python train.py --num_key_value_heads=5 --head_dim=64 --rope_fraction=0.5 --bias="none" --init_std_qkv=0.0202 --init_std_o=0.00413 --max_grad_norm=0.5
Each number is 500 + 40 x the weight over its row's rms, rounded and kept within 0 to 999. Layers, rows and columns count from 0. Numbers have three digits each. The size before them is the row's rms in percent of the matrix's.

# layer 7 attention value, 320x320, rms 0.0341, rows 270-319, columns 128-191
105:530567529444495535453488549538532444445479479509509550582492486520531480465468566470431536555481498458569474480543496571511472602540527474509499549532533522548490505478504485524448516522538472
101:546458514542447520529452478462483544505528564531529459446527526478467416565462519501494495486532522562509629425503485513506524468485507487524486478512481527525536486552488426507533435481506531
106:498526561493512512417517521499529521497556449520459543465422513534557499535549504465574479524504545467470411457479554467542483544489476506461563439511406520515493434422555463476465518525564486
108:547518550485459443503533449533495446487540462518523520538461484484501585502504448446510523500443466519421499438424484459485526476539465531512424529499525436560520463486478494507476494415509545
111:534513530482515488437484497537457462565523484518545460494416501452460457457558540536505487539544533400514481543466460538587500507536483528467600438510513564548458554471564476464450525479482468
110:564489521526456504486475540496525540459458535510547477564522596472426557462498580472467506522546493515445488471513555512469508555471469493551584475548509514528500497476515459466580560502430472
109:496457538530475520535505481486459481533516486518504571469561482496452535552556472496522530494501473528524512524495502498450440551444481511496506519512498499640487503508448524559556438522512434
101:599493551524472510477524494474547514491404467494478547450513480486500463525455521533470470560481559501427538486464427514535463500473552518530553536469469427511452476473534494518483537433477464
103:560468498532518479449456564488605553509490509486526431550507484508532560518576569508516481476481440550514465543578481515431474534502529546546502532485501477571395430518446470481505515492470473
107:507468451455540516507566482465450409486476503488503539493506550479507470534505444469489462424522522574492531419477502513504479579543519452517556546521470512486501498566524500426538480503536429
106:515536445507521480526478590478480478490543555460514524478520479481478489529439516518480506511471554514485475503552553515467487487490462547499520495547405534468523426437491524498545495536553481
106:507486486477596463471459495475454439491481559458504502482515512529483425504493499484481487526427532474571488497477523569504431479505546496472571518523511517468499508483530530524455479525416518
112:566408521530515537494485493474463531461509433535467531499483568484534470551420492503548522514450515514514513530475561509445527452517533496496488480429543551511547451526504515528544452547496571
107:537466507505568474465473549551493526522439482523492512499472546440560557579489494507539470479473589505554536425474506514515576466535438566535518556543457507497464516587490495457561470514543467
102:492563462559496489525454491482542553445492510498503561470525525519494497524559482435564493505510468544520410481584507452510522514503487493484522516529557491462514550431551495529518495465494508
109:472481508514539503513525477496517525502414429517465573495551464499583478473420386507484524453419470440469465521513495549474459511455491555506535469523467407480520532461518529559481425510526463
102:527525462482479518474483492448490563484520527480498535518480491565479564450543483527485463474465471548535495462539505497432395501537472525512548547492557454429534446462486548492487531383481484
106:520515568506465498485463429467465509518579469483564486499489490568532469428514508545420469570488452513499521508598518460530502534576510426498461465545513487504462510521498480476524549493488593
103:570498546510480453566466485540598498557402496498487538517480481494467399502575466419448492467557530462478494495638467528451518470489507460575506484455570393514456448517505474513502498457494500
107:456520580543483439503442515491521473458519563532448472443560569481474584505458453598519454460452517472575436524491485482478451537423595526567498498462479530499518496459416491526447478488413531
100:468515470447476539474514490532537513467480502511518471451509476510495496550525462469471462506406415443523540514426472447531491438485544512553490413464521487501547487577474424477477471498501564
109:511509521522555496509582471481550493483513494530447531523559528501493490393509518537586493576530496439493433405558423471435502439526447540486462447470538562505500486570465530545497457416549438
106:515482479495537519574509554520441511467460510561508498520560518557521493486400507468541495516475470485490446440516398530578536522516504556449443454462465482508534496437418500513496454486457484
105:522411490446490476502483517521498566482491523542494582461537547546468529527454518471544516520545504499449494540451501473472474433431453553528536481516530483485509488539378588500514493514475505
104:493505541489473544547478432438498503520455508517382499548495496470584586513450528428489482485567484466497476514461480532465564517454496543527475514556470460479469478585469542563520451489476448
106:545495508504449474506548538482503523490510586500532546539537418475491499525511530540527496468405511484440534567374499565460466478564495486556503464423502485471551531482509467525542554418589530
106:489557456569466496512455491530509527499518495453558477547542501538389584497519502388517525498426472462472553473496488429505533502493449545562454468467531455470441427497547492488518455513520450
107:451432496554494559548502613469522472530443477462479530500587540493556503446551445491537466536491415472495442470551482500448485553437473525520443465487462487446461469511483505537478496475441486
098:548509465469488516442469560509478461540532509434504590499568606505506566466509504563549501531490511518501470434536490502574517474545562583477468466498458517493460527454459458501488530514494506
100:438415469513535549544515506501509458515508495496452480494456496481547456439507514550528573506458583495517452449510509442542488469510495531488485499506553453564485582440495486489429509512541421
108:451449500512471527536459514472506452574506459463537476502501536497482473491433567550473495597496530473448565533459546559499522567484533454519476519584571528489455520549435462486481452519554498
103:505539414542464496430489477470535474439576485425480440497546447550462479492517455556526530506494548428493487525504516480483508471556460513525474533452479531503542474540466508488529500514458461
102:518552506546478437498545452605554518488540493529480509500534517499468545529479431474545530475478438405513484461458481446503485570457485413491462520554488507501481492462499510471578417434539489
108:557478511414575532491540493465559522480560444506494508507538454468488444505552536440475600511569485555479450532506441546467519481480456437483574498490484414468501486509459543568515542443455496
100:530495448516433501520510454494448501510486508463506571508463512477488447540537474462505519488486485491431477452529474476563507490523499529566460461493552481428531479482406505584615481436538537
115:571462544570493569466494534569502509418471426473482525444501437516511493517549554447522483468540534506502524497476532538528501492518482522503488436538509486516547525456503456525491504489455470
101:492546444441531463492535486502548560546487472526438508507533490464494518465514481440498444416518528561484541512430527540466469455500472467509517496495497482551521540497512480531474507553472537
105:461581448485501492466461572477368512459462486510499511517571597520475420520517589545550444512442455489515502503514504535438490482518562517454518470484429516527500531472470493520494474479480529
104:496534480458474602543543486494458536535451486545567458480517521491485543544442525466434532559517561532477490540537434551503526536476486548540549500492490564435520428545495466496502522568565534
110:572533451504441546517430396490567406542498450582464502494522538504522456525519565461505484580442517479484506504498481521509482608583470491527464506600525512510474507465463534481513483512549452
105:447431459450531512489535472474536502585486515496530443510429525509545478528465497454569433535516546410442425533515493532544448436532440498474482488572540512486567525600498372391581485458481591
106:514510489502544551456482616482544471498554528483370492491481574450544511413544535491522495476526624496514529487453529507449509491517563458472470477494509473451461481473548520517465453500473427
102:484533595493527501457480522510523572555470505494479524476554590519523455502450455498560498482501450488518442558504456450499421559555475423465463504604430503475464513531483493551451557481568542
110:517492532491492463438546504541531430454485541529480492540524516457481521460454457468536473592475541455514518515509451431508525439555423568481496560526472565570541494497503424496485474495470519
103:437413531509509446459547476510497543519459470496463536542496441485426570558489535434446397496475500548504526488517483538509515460566556479472539516613416557499482469485527500496477515506491510
114:534454498502438509425513456513476542513516551525478513545524510441482483516421480472525494518566501528478464468484516512506498469586471504539468472492517518423500480519421520530413418469498506
105:512537502470450507454444490475506432544501548507493526440507505467534495434529614505485479517419533525463515532488486487529525523512476569539522439512430469509493517490492531544564533430520540
099:538469459465501565399477493549521505499516530481529505445483535514506484538466569485483544420452512544435527532470510541471549574539519455581459467562485508514454480519444537509452515552430482
101:483540526462586432501418477521534452529510512500479511542512493489468471499490512544469517508471651485479500421482502508497461546561413424467530560530455532455591550458540488506465495528542505
105:542538524381439511525570486487524573528500458598471503457467561513456561483512484508481478530456469528576512423506491544500486489502469493515552490500563490504487480444472506440550559509519542
# layer 7 attention output (transposed), 320x320, rms 0.0587, rows 270-319, columns 128-191
105:545443514501488534443465442458519525503467533498460480564446577496570463559486515567519443458566501518507498557478521395514517445489498552500517406433514444514509497437496539455524516499500492
104:560599537457529547460478528513530521545464492521442545483457526458554578462503505490447530513474475492416462464518473476469491540490466509575461485568491555451485446499523547553457517451456409
110:533461518523518462511429420502535511541492481484502565469541505537470463515421469492405519541485462515479497549512448511456568399457481454486455471491493511547481504490463488522617520510394482
110:473530484447535468506478548491509523542493529455496546460515514558481495448541519527565474501516543510513466534477510544543495454500591471561556471503451558515514475510513507545507547482553495
111:421465458495515477525535510505521524556480460508546534550508552522465442564463420517442531560509487581508471518518542481427428474547558516543504468553475464501496563470462553448554472536480492
108:511442480510547503465507459530461461510501489531478488445490502548505575498523441514560529422423484479557417599513455498517510485480520491455442496492573554481551506543514523493462410475516474
110:467564487481494524504460538559438503434449530449497485459509451492441467500498516505435528500538488501465433455492522503462565506526484440501516501488564509463522508517510487523556496462489537
098:446458402501587539505512422535466447559515474551550532527456529517509545503506488520565478515559467466536491500467561459506558515517415519532530498520564480470453519528511468457506442516477529
106:478518556560515516556570551483457488493519491508481477555505487573497490423449488518458499480571532436503470429516472524545494539559522547491470495514542504442556596502529527444492439529504550
105:477517470478459408505461509495523486569500493533503388543553466564519501550472568487528493580472528445546526509475553511450415521453475449518465452442596510487550480454568453553453530572489511
106:520525585487489484433528430471577574569527435494499468480484478472485495445573549480515531479547463477511525526501509473511565527525548409482446463474546486485493600487547442487564463438490468
106:484524490541485552538440571485487468514517500561514499521492515471570607539460449471449439570515424436519491545523530466485499563479518490531486446505483522561508477476498535560505561476542551
109:506531497475536513469513559544544469492561552464556453524544493496464531452494487437434428524529464524449505502448435484506513488498455507538440496489387459503480532585520489472477503479523525
106:411555512486534501508469505482505507503531524496541490475472467528466490472522530496447513510572445450419455485541501540503483487400594452498516492469523471435515494485525449539459467456501546
105:514557529491504517509446458488472475517445412473516441612475502551534511524428552548496568487469481467504476520447500521441499508494496531516536436476432513511502475522457533497501482537490498
110:539530456475456519438527546550512466493461553478517473485499532487490514490560591516519542551568481471441525522528507479595485556529493505410471501531566492493529434561511428486510449474447474
103:507542525463534505544454517533458525445475444542543538480499511452554514524541453495478489489452504500458478557476497478616547514499570473491542536512426531513485507554494471506490464569548472
109:439481535448507610525528544409531572478488513518528515469481555527469509489465474482581489497464463508461472507497487513427524451567554518544470517509537474503540526518539533474516470462529493
104:475529467538517512516499523481470463500579477444552457497499553500544530475431597529484497493490576560488482476494555552511524565502504523493499570503530495444515534501533494491502491528537500
107:567481418508506590511478449518460573512476450498519585547522396483506463530508486490485492587488516523460494551484509461536513454447478484475460476520543516474485549544592448507458480544528471
100:552469486502516544512475476444518570526477477533431543513446504548593478549505561462533538534532514495431459461582484515473499511556492485440569609513488502529472500394503529532464539473493451
109:544566458480512503509463512411470508446471462520473465423512443544494511537493532523485430428569488533505538389484551519516546562510510467449509553506478490555502545397542477473519522442467512
106:549453582563471536503598469525538529473486500526543464418500523459467492446549500532543492509529527486516430482500512463461467509515393480503525463551478556485488457477534465434480550541563511
105:469519539568489455470489501507439468525553515503512455528460473487515542446529466537479582451434453471466491451552533514497541509551450460500520523497486581469559560495532409501461537553486516
108:545545491550454527476488560452543460462529551533446460430505549488452468440550486535513483429446519457463544487483583534493430511448491460477487535476502551527549536501483500459461563459501503
107:506539472505497524397427440545461491533463459495491545412508535568499518546501495474481500504529513555487519538604371523504533537467490503459528485524492477505496484556494547475468488562463541
102:482467549395482457509457492461471445463445471488423465414423480558493490479507532546551531455506460518432533471469551488525461448540476431499514537571507470526566539468543477482417580464498490
107:524543495464481502454486512471505554488517496555444526461480509506456437548489481460397505534549566517546542490507526497499565503550508515494518500511570534572520478484472489491473420526571489
097:480460514482518520440578465462502482496478530549428485545524483500503444466489509514526425535498463519449503490419415505522517547444524399548568495483509484490448434549462489467502509481511479
107:490531457469465476504521541562489498517535463514519569508484510465474592528533579421442504548545445489486502529493411485456505519579494441395549513493473515468484477489501479479580528512533517
108:509516490530534509521484467482523585478497585488487533507499507514498464496469489474511455453474496528459433522451431540536473552499540518546446480492407425492508465540449518518533464519534462
107:574460452474551479477479497517502470553376503553545538475511465437555494515453502496544470444498429506449505475490472572435539543546533462514578442510487516477497522546527492566534547444478503
102:522476529451510463488489529510445474487467543495560510527540489544415474516507504513536544534448481527550548511477557549535473501527438517481541492456552456488507507579472502511516539528417537
105:444534567482517443462498525533510535400511486524456479489448508571510540464446509495541449465534575423528457478529524467554558545565534516457487543450508547540516503521571479482484523541541578
105:445558498496526528502459471499522539474570480522542437454445472491453531417501564464463529435502524452505554570490499433495539497554488463489541535488449470415431502496495479490457431477534500
117:504550562496526465536482496427471483542535498453499524486545542517522494480453500558495524421462480529484528502482496496461523461526446570508524525543525503449526438459451504496585471512528473
103:512532471564504479495447526487462426399495480402523522465505509512514499549569540508501562504503506502472496409522474486458511513491552482503498481421593498495517542487490542526570571520532516
105:474491574482458490539544449502567506531513456546449439548482436432510523512567494537469473457532449553465563542475420510501431533472464430514454519510589499442540428498530499500499478503482459
104:466453501550542477479461543559566428489467518443465497506490506547452511471543520485456562441444445507440459424508606468517433489508517481497445500478542439511521466481546493532478504506511482
105:428515472473427471518541479546469518452425577452502487507491584540454495456550437553529489499542570528514533481544527514498466540418569545461533557505472470559473544531484443530446474472469492
105:481517472504492502494591492575448569509639437536472525546533537578503524531545567545531522514530547488517514470590504572417465545445500504514553478422491452486481516462494567510391541520495487
107:524524505580487449508419480486515575450492487555628507462452483509529481518452398481472461568481474427438570471577434516577499539449466525487497485564513446469561512547459518413549511555542451
103:464424467506465510413531558429479449467514490514538583478507450535493531418477539501471534556510496493427556494443526493523497446457572488468479574477515512538465465472494468476538525458534454
108:502442514488539522574543504477485543554429474518520514524534469561418546516546490538436475480538444549531445517446486489538526572454433479514471489502504512430429439521540486489521551518568455
102:419581503494500579482467482483470473511481411482506450458537416523542531473493456551509507528474533442573483523533500559550535532450522435500450548447538464439465537499486529528469489431548502
113:536570509456503474472481529490493498490533541439500515473534457518540551513584537521540480537474455469458507494462391520504533537454544523492494468506469510542468534452540497500540463435575513
106:509507512511509522513550378482511471438465531471509505489463521479555503511453470497519499471528462481509521509572493446529534519533515405427465515482538519563502499517532514422431477520525456
097:508487525611481450455542538466589458480505502520537498480534521529413545488543527503511487519533451505485446533541481508505493371468497519509425497501481544522534537537495470533518488475488545
101:485469458508460524510459588462478517439516488499547531488476453496573564524527476483577409515418416535512475485590504502517444530481547490500497450501561520509407526541496475525551560467508577
107:424445435577465438517462517512482470482497480523477559538492486485478495446512476506461437542500521427529443549496436536508545482505488470575562582460481550474518519508483499459491510491475537
# layer 7 MLP up, 1280x320, rms 0.0378, rows 0-56, columns 128-191
110:458477468503533512534490448504475488525484520490540514515526518501518483563471522439497558509447453536534526478418550511495492510517481445543474513444514526498497521532471575558504500509500507
105:489519463527544472430501480497513493460509470468424493515527508447533532456509500484452516503511520534458480439545488588504504537548472478466509509464532484523577525568530474523447524547525409
105:494490482543501533482561557513438505459514528578523481477485487575433450493507506523577464545508459516413404530521515551518519474511537457473516544526476429567510530485419510530464539501491493
101:533562517513467514594480503463480471595516438583484500507553473501553452464509566545515446447554515493492511556531459556481514500509584564501535560427479539554510391521494484573505461543411537
106:514541506498516477452597559542455494512524518523524499526487515514426617469476561467476491524484472445486476534431539520482471534603550499503469505578485451508470538462474503535492506411483443
093:462464517486508490449495586494612529505506517515491496484505502483526514557429541521504538532466480415474398484535414546613585480453515529573489435523520540469466483530401461489433518526545524
104:458411616529519488576435428549524498545523493434505446493530505447532545480503478468498519448543515477555525472519526508519521478456486455488532473449491490460553456518510482486479539481502474
086:498518536501552475575487536463571443493482510482523491430568490624522455528468497482489493493559487526524524549547486510474518522449569554549497523532500563424484549512375483545507522496498517
095:566518494457544484453515529517482471498527536455517528515446457526495498492471470579466546501472464539467496427475431464509495516472450498509429525500478524452494511538514628434525524513472471
094:541507470470485518479519535504547554478516534429426523526442538457491507461504478435579444537497425520493540510537451467486518462449479490559535492545496491537532544527465539494487561454544490
107:485467480523479509579482444509505436527470478528433429534551481474411413436507474468486462471531488558558493534512563539473485477508487477484471511478530478484471543475524583568495511453541534
094:395515493483504471453454553563537464542530531536488504536533478517503467564527453420477534566494517430491461472462559445526532491509494485523508533500474564489502473550455525528402560486518561
089:521491483508485554603567557518506508497522397496527477515529563472501470399452545438421415504455473537527526540462525466572474451530508587498526576452545532485465530581502449566461520503523451
103:427553550495576500564486424490545472533476522494512533490435547501485465582537478444464452497467472478481507509488467474513526545540519471533412509531485501463497479544501469515559401449597519
104:426555449541527450508498524454458507456479519532495516516515448447578496529565550483508529550545527481527536483515473497480476580492506460453438524488467530476544538531509516467482488521468482
116:477459454473565547549495491395480366501519448520499518472508449503469509515541480457505505495484447511465420479522477456473489418504545496468412591532495474457537507524513572509520565447444425
103:481452499476493574529464539496494435515520483461457441485549493458541550502495509535484563542521534487470508494454484468562465470510466514512488557533467489487455483521568503496469483456534491
090:476542503470534508522436509438464495523492495559483485474482457531525503474491496529490502471508502545432525469489525563525558509496430482414507478483536497475499480491523492565473480450558526
100:559415486485483488494512468463465510533455449504420460535541500508516436483472517465524555493543512485513494399433534569490432500436498518527517550468465472495533510494501532471554521571559471
084:509506575498429521474531437515557472439491481471546374455544448469469427466512527481526511451554514585554485443525485594445477522522526563541545557493521472534459459563439500510540469505452532
088:523475512484498498543534452523427529506500542493587492437495508533539515460522493469431477583539501489551560457519457510497544553442542432557420536490501469428509534512505479462549554481474553
090:549492507514520494496472450546550456519414464534441454565455513429512386454465508509548483536504471482530501520448505451512508566535584518492487583473489502520552479512465461535519486489499448
102:495509480502557501498493494521466519517485439476457538555485506430502491550464513518547542485427498520505504480544502506499515490497506528545489467440535504540529477426451457477473523472501461
102:405471519540512501459469442499452548499531430448516474512521458462459542504503470524488514536513509466470519433493501440531484515471512489540450527585487472477510449480511554510462502439482547
098:475484532470503533478564538546536493491505564505474453535459510579535505584464564513550495522581417511540529474521507413477420508498480590550490546440600462492507480498537464582461561510396531
107:486452447463542508474482490470450406542518454468525523431508530447480498519472536480482551569476500527511478512493414430565439512504459474506485453492428496510599532503534476515536475444610475
083:574519499480514498517462514454543520452474547463451518415519532521449543510498528542525525451472481599520443498455490482464493458468481560518480462494578568589460540467449540462540476562477454
099:484446509450506477503439488481524492443518475545498416501464518453485486453468488427560529543550587509497449518493519460439433492530499575459503456498515431594446508567488451534552495543460494
091:478480523494536537522454462483460506480485508484516496483517554542548493427519488471384484451553506475562537521589507516526530507439530417523507537439482470455553490531515495512536503497508535
100:537470479519511552486513502529501594499561521543437520537509510551529468553482472519469508502484456488540556402522519488515535538533483513548535444473544510501547539524452508483497529506504478
107:453409586473479431531562476548461504492486530468458492540544514465456548469523479486471480514520458470418499486552557572451565584427518500535464526527431464552546443500523481547472530524493463
096:525444536460539482519514540550445431455476523472470482438576464476457473487553569556580434506495520488472554476490579468479510466481472535498440558478455491465488546497473519570527499454549451
103:461517521492515453486506451451501442549482471430481558446494508509406537505491591487569453515528499472479395533529498436560551571492519529443510423516509426553521488533550519523462548567505479
098:489569523538500525370534471415534516540477466480520444581566502435507461474566481532537543436561568528508437477487480514556499449479474535467514490575514493544471505471519497484484406568552502
099:536447543484518569487537568524501506532557525532467553547455495526449501535453523530503535486525502545465430584513473437453462460490537534481473549583456575480517467505528570505475471425458397
094:449490526490499422532509505473531492588447514488473385513465494445413548561480498424478466550470562478519500512566511566478505497476526460422493509521508529486509506523533495558470528569472583
103:455448504543439450568494459592510479522455542495449464476468490447517483498481432490489473599511534508483492587504509488471466540454518482535505537479485521477490510535548501462432430490371500
092:441512642520520451467453504533557522589502443514508509534502523527446524510535478542480475477569538588535493498502517456533534539508578537510499449467501418539512504516539509438482537510523515
105:458482493484501500443574561508466523491471499517528493520530529462511496477495491512497521475452507493442458473523478488560489504430467479543480602518546550502469512508575552471494479496524482
093:487520515462523517467439488444462391485484500472504555509511500538525455534523414499541443503560530534501571490497478500515529463531535523493572487473462410536532435462540533504452512444558480
097:476515500505446472492625455488504396526530494517544527528573561489593466497459490508523520523499410554515474478472513496533539507502428496488501526535467492535474467508489491529487511519570474
113:437462522657437490532484568436578536515488479464533435481527499445497472452555498547546511540525494554599481540498474519567500580450541518455533587513456474514526483457513529499484416493475460
104:477499484507548561477580527550552478509492479508516525494486532522483538503507535498543525571482556411483436474455514514470464438493470480549504549464505512518463444458523459521550544478510544
103:468549467513484563480523496466491557558512462442442458432551520464455449587554500520490529464560449479406495471514577452516523441607478470447524529467528459503533562454519433558452488501485505
111:481441513513494563460525497508492503573512533568517473524490495535516451504478471522452562470443504508535487485441511520503501538464543547577402494488488481496495527478490570538602539498517482
112:486548521470560475483436451475485474504496515520505457534515505499468438491544513523500547519471519441386503490493457478523576504445467454480459491512454526530465556423576544524568471468520483
088:472447526513459505469429512475526483516437550467543522443536502497438412495484563501560589429466442439480498483492505474525519492483426527477511509475524519520534497489507486514505444483490528
098:542566527536483470471504474496544556501525573550446538501540537499534438530468512498554505553553486567520537473547481541525461559544528572461579552539473444460493538596450539457505519465490493
100:486533448570484461530466451437497525530540530481509443488468538512469521504563424442591423487505561441470485522519469501493527540455433487444432540510513501468516522483428478496518494525555529
102:508440533457496533493497404512518491570514586474465523509485471480493431459575436445548476496538563432540505451533519506433466484467516473557567485499445503411434465515493444472472521544577466
102:508509464456525564451527501460509468511520507525507486541527479424522500533461487519490519467505472486537495534507482478550499567527541529479516469451527469474552513495463549498452587493571510
100:477477585443427500523470475455492517439538520431462531492452498540512485524552485454452473466556528462462533492444438456546509479502535532530453424515491502641489461464472515465463466530510509
098:502485499552461494533448524475535520507490521492493427528502478427509484510502510450530526471481548491483544413518535466529485481428435527486521457539490502491474530525468510547440509488480506
093:487507521530453565530407501443510553477502503443449492553526559453445433515476493567459573525497477488518616512446441554451475525478491454498522507573474471476540498493461543485478450472520441
098:551460606505494502539547473488503486512457461508465475490431535522492502518546470501527557535514483521529417466463506515527377420584467448534552484471485478576490528482504494517530557490524428
099:500522550571444524550490459452458521515511504468530474550583435479451474493412503573525477510452498491549488447536450502478441556487561551445441497446511508546441390482447522507456539507535473
106:467533475497493448573576474563486497477442480486472436505445549537542460552507490526450545513530459537549427432464563462506524531523482534452468503495533572503484513539498485424493566461431558
# layer 7 MLP down (transposed), 1280x320, rms 0.0181, rows 0-56, columns 128-191
107:560558514499484470520493481484473475515506519455523541541472449495515609508492564473491448522459529505481510486458478462496427538480549467545480498503510469532506521485567604558447468535616516
100:495508542558513473530607419491499485534483519521555564468556560440492431540440484581444408489483472506485466484507496473500490551504547563560478536518588433466553450520508471562470518519487468
104:463500520523602522589529515500545503504469434572523451505506470486448409448514523459519522563501468569475461551473522526482508429553527594559511499474550510521508521495422424491497500486432518
104:506546530549498514533508474489561458545492529464497552517497483522498505515531535497631423460513495521563549537492472494528573431484410475491498516421476495567514508504495480518508420484521530
104:469468523537525450501448513522477428510469554522476490536472551538519486469508487536490492449521502458444534524539482462522426490529559586590513478541540492515514493523509501536500487534545570
093:438500520552457509463458500523596458539561523501482471477533495446476451478529464445534471473520533500527557455523521523480574514478526428554575459415510490519535516431554512516522469517485537
101:489546511460503510526491488458475444566494499504545504483439445497543530571466480482522412495470477466446400554510522486488494504509485521470509531524560520548484481476431459517458443533436534
095:473452466480446540481510500476440500474503557547532438591452547440535439446492397549502534484490506490435461485476472512502509501584517487459497475531519534509418481505573440493550559499498415
090:514552542588505481560533502567560457439403467563479453499501495457477523557508489547519501478479541489593466505555544438493532473467490419502486585448475557521432499508543493510541503465429482
094:515447526515491506492506477478564520441435516553513483496532488514435577517435508461472514489497455549499500445505501567490483445503432463467513412528449502479553537465495502488506469556530530
100:528437551504500513437498526504547436533456577465472481485554455500447533539445526477508520514509516527478548494450483497453473432527546484505588483568467467482409482498502509506423547500478482
100:521492505475490517503520490497554475507485460518496516525498569518480476516467477529542532538566524499501449531413511534507501553504517486423486488497530536484481557495521459498445587522460470
094:452486515529570491501568467545432472563519499491474582566503468524538409553433492474561473479550418503496489459472563529525478514485546481444516521553480472532564566455509526553516467519474493
105:513519476478447541414516519512464432477460418517461546570479503487484493412565511476496525440557555440505478506597508454468559503476488449458456423567513510505500433492532599491524509541482519
109:481486505471567524481510514594564489521509545421524558501481470485542524382475535477451489496498592537521557575519521487505437540472474586513491538542457560545477434583431488545544464515528533
107:465552520525511586493475494492417511416543495436527522449420477435459474587516540508502568486477554560548493553607448460477477496478465411481494500507518495473490433475440450516466484550523494
092:507543552503544430555531393445461462503524537450543550492490515503526497455499512499476545497499520533512443481473540477549486518549563549471562528522538509501469479439522480592510464472409481
100:485502446527507501517435439528478462442503569535496529633496555551452528480448499522510485572476604555536522526512486529507500502565576521510517430507463519615482547407518471508500517508515503
100:547498489503477528540504513529513457522501519528412500453548539521561508530460488536524473471517501479518501506545492495534465513546491469483468466479535422453490480495570506532507488489521516
093:451456475502541494531403455502486553443522468481519577549473528543529443499493537453531550527526502547481444470475519425462509510457505475530588522497460531487503491563512463519471535470529511
090:496479520497502580459489528483481542447482447480437499530479507509478518593487546452563505433448532470472553523454475541485459474456502525499502508574548509523449472507510553545536448518480492
091:536451444488520492564507414564472461530544405437467510475471539510558494522440519537420456607581517508490514530532489490546558417528459487492506505534504570579552459535541470513512520522443495
096:552554557545506490548514537509487552536529577545584501535522421549536466571525570495445510535556468471458483504469508486537500467533560510522567447472509448470528581489509512506456441549387500
099:479478515545472456547454413561417504528475482569511489561479471446477425484433504488566435502492539513544524550426537440582468505490560477496473498526481474448472501517541540539524462455551544
097:505554499489517486493477487512479506487534501518453496419481592522500497468537466521474544468499486567486517562498489489493510525507470488437513488476499542494468453460476501413607468568482518
110:529489514533498495465505472519553510457443523487538510497569480478476505423463513499530536498620506556384644450509486479513458411506533455485463437451513521454453581481465550485509570505491534
089:521453464484563574487502465438489447527503489468472438505552556454470466420456502479447468505471490474473392471449515426504547584503445519520474544504469508532529460502563457492583513446485526
098:508512512546455495428516504585490516496526554527594525503536566574480582441488523516530530526472446432497534563453519492521502514529435460466447463472484550512450495461477505536568456552513424
093:587525538495483462571536518500567438536595514511477466543547451478507379420524507513461502503512567498507553473499552561518468521485454513485546500481482482522507505495501501485443493523529474
096:537521448510514513514468501430519429540530540492490497514483599476522508511481439505557498536505445545456535510521497523467523474453465442542536525473475484502453425534516495483448512459476465
099:586518532561534494488494492543507521412487591542531469562453547433461508497497516463496465493486499494441482477479523512482450577419474518518534516524522493576488482458434505554439483525538521
096:532503487492572570546511548506503571481508623457525543534483454542491510499540520473547514455447475493457457517548493473461500460496526471540443439446475498445499539519496512472518473547467478
106:492502521531535488519474504508516421524522593475448453580547510512437557564515549468483387523536556512508527515486512542501462497480553549522493531500536442531466545486469555505479471483457483
097:510482541513554545507491495528490546526493432537509523536508465512455461513467492549550448518512542469490542493536470549454475475572423496538427475542479486437531579535492442468538455518478523
100:503471458493463472445500516470485528450482555517488454426497412533482519500533512457502483448531488452568571454460482512460525471540490515610559447482497521519558504473504553540521480500523527
093:504507570552571509463512503486560540498462534473505420539504520484558505609568496498445511491506496486507498511535417468505479531511543519450551433478468472466598511465551509513565502558553572
105:491486544453491506546542485579548456479490514573454502514463490460529479493493420479527494480463502535510466524494455521539501498430566566494535484463486484427540526476535443437472563511421501
100:544529400504476439549432463427509411504540583502523462491425484445510455424500456449434489519453523516521504542505527526495493488551442455510510454480463592520487545532527453502573563494482491
105:442479516475442481511529479530520596543491527518474502497478524504533441489522490453479519522468482493554519512459408421486438443540499512533514489541443479517514522484561486545511525526507373
094:549498520428491447437451492601546442519516494486487458486555484587494546564437451574497475471518520509529517505434472504515460471506524502488450513485480452490458539459527544506493503474523405
098:484562515497447467448471520460483424494561485526483443490535532491423542566544517561492521462486563506438426472536414520514492519474593516469532539543512517479492492495463472564491531494525490
115:527426509562468494555541530404468522527484520425499558485512516517480527424491484531524462503527475496451516480545439542489503511532580515422535509413472540476498438459450503484507464448434463
101:502488521500564536507474486471482513462493486498510501469521533518538442442485506471537498515445470492517499464510496504482531545486514540457493539546424479517408548570496410546518525520542478
096:545510474451536552479516563576514465535509539406489497452496483538476487551507497516499510508584529526426495428505521540423506541424446532483422442447518405511479470491472457515430515439534532
107:518537502497535448502542556534478415491482495549553450472487485514454544492561457489547588462445529498515407534471523504569492535511550519506475508484463508521524526555476572456522446473467514
097:558468511515486492473439513537453484521548549445575447491530513527484463543468529540521449475448488445557537524490438560514486532553445476580459506493499478486468561488567449479485454486515483
093:554487444514553479504487552493433483476508426505460405483465513502465433491553428508458527520526521524572402489503498543521509520525495498483420483537467506491503529491537416417436528512448481
097:434551485503459577461487530469474565527485511467548539490469531540523469497487474531404487511494578477432462487498499542471492546469475534489458480490584470536537514497569600510405529511533469
095:528528502475541536476484551520533494486489473505481538537495445544483541559592435546498500503548534517437589549499481470509480480548469528571457433556441531453465500585539448541439510523527475
106:489507480505553513522516544392492495590501562549514556529463618427585498447506481513564554474516546437476473516433509562554559474498497539428518483514591511424491495524538526456489564457531505
101:483500493551496564544536511473565478545540453516533544488475507480483468450500441538510430476530473522487545535514544516473535439531512502481522499510549554460435514509530439518462458464461497
099:520455414461478523535523430547459492539582444515501417496503550509515485463501520519504563411560446489494483571529475529512531521512442480504500480489548423566505460480454518561503531543503479
101:520442502596550430494535556534446519517533470514556516472552502547486436463543460447425520511531463496488509449477505519498513524528412470430502515526466527494495504531487510500504477505490456
093:568510508546554533537431521502558431440542497458504519546485440443433557494479477435462507491463499416581484520487500479450475476446462531474550445446501564506507455500469500471396482570548513
098:466469533526467470468532514489478469523491415504522442495473444489558485490485544479523472452515433521478478498498452526477471439557479486518472462448571532485487566628443538465543489484496477
103:491494518602472434483441542523483559530518481487476499545497538519563457525473532518521518459488434518552520471505474586481516498461496510448553448457508487432527576477460488490438478518459419
102:429485497535527519491463427493474473432496510537510548512407502518484534479451499488459497555551487480456483539495544458523536553460443469511475462478473487438417475429426514483468504513473558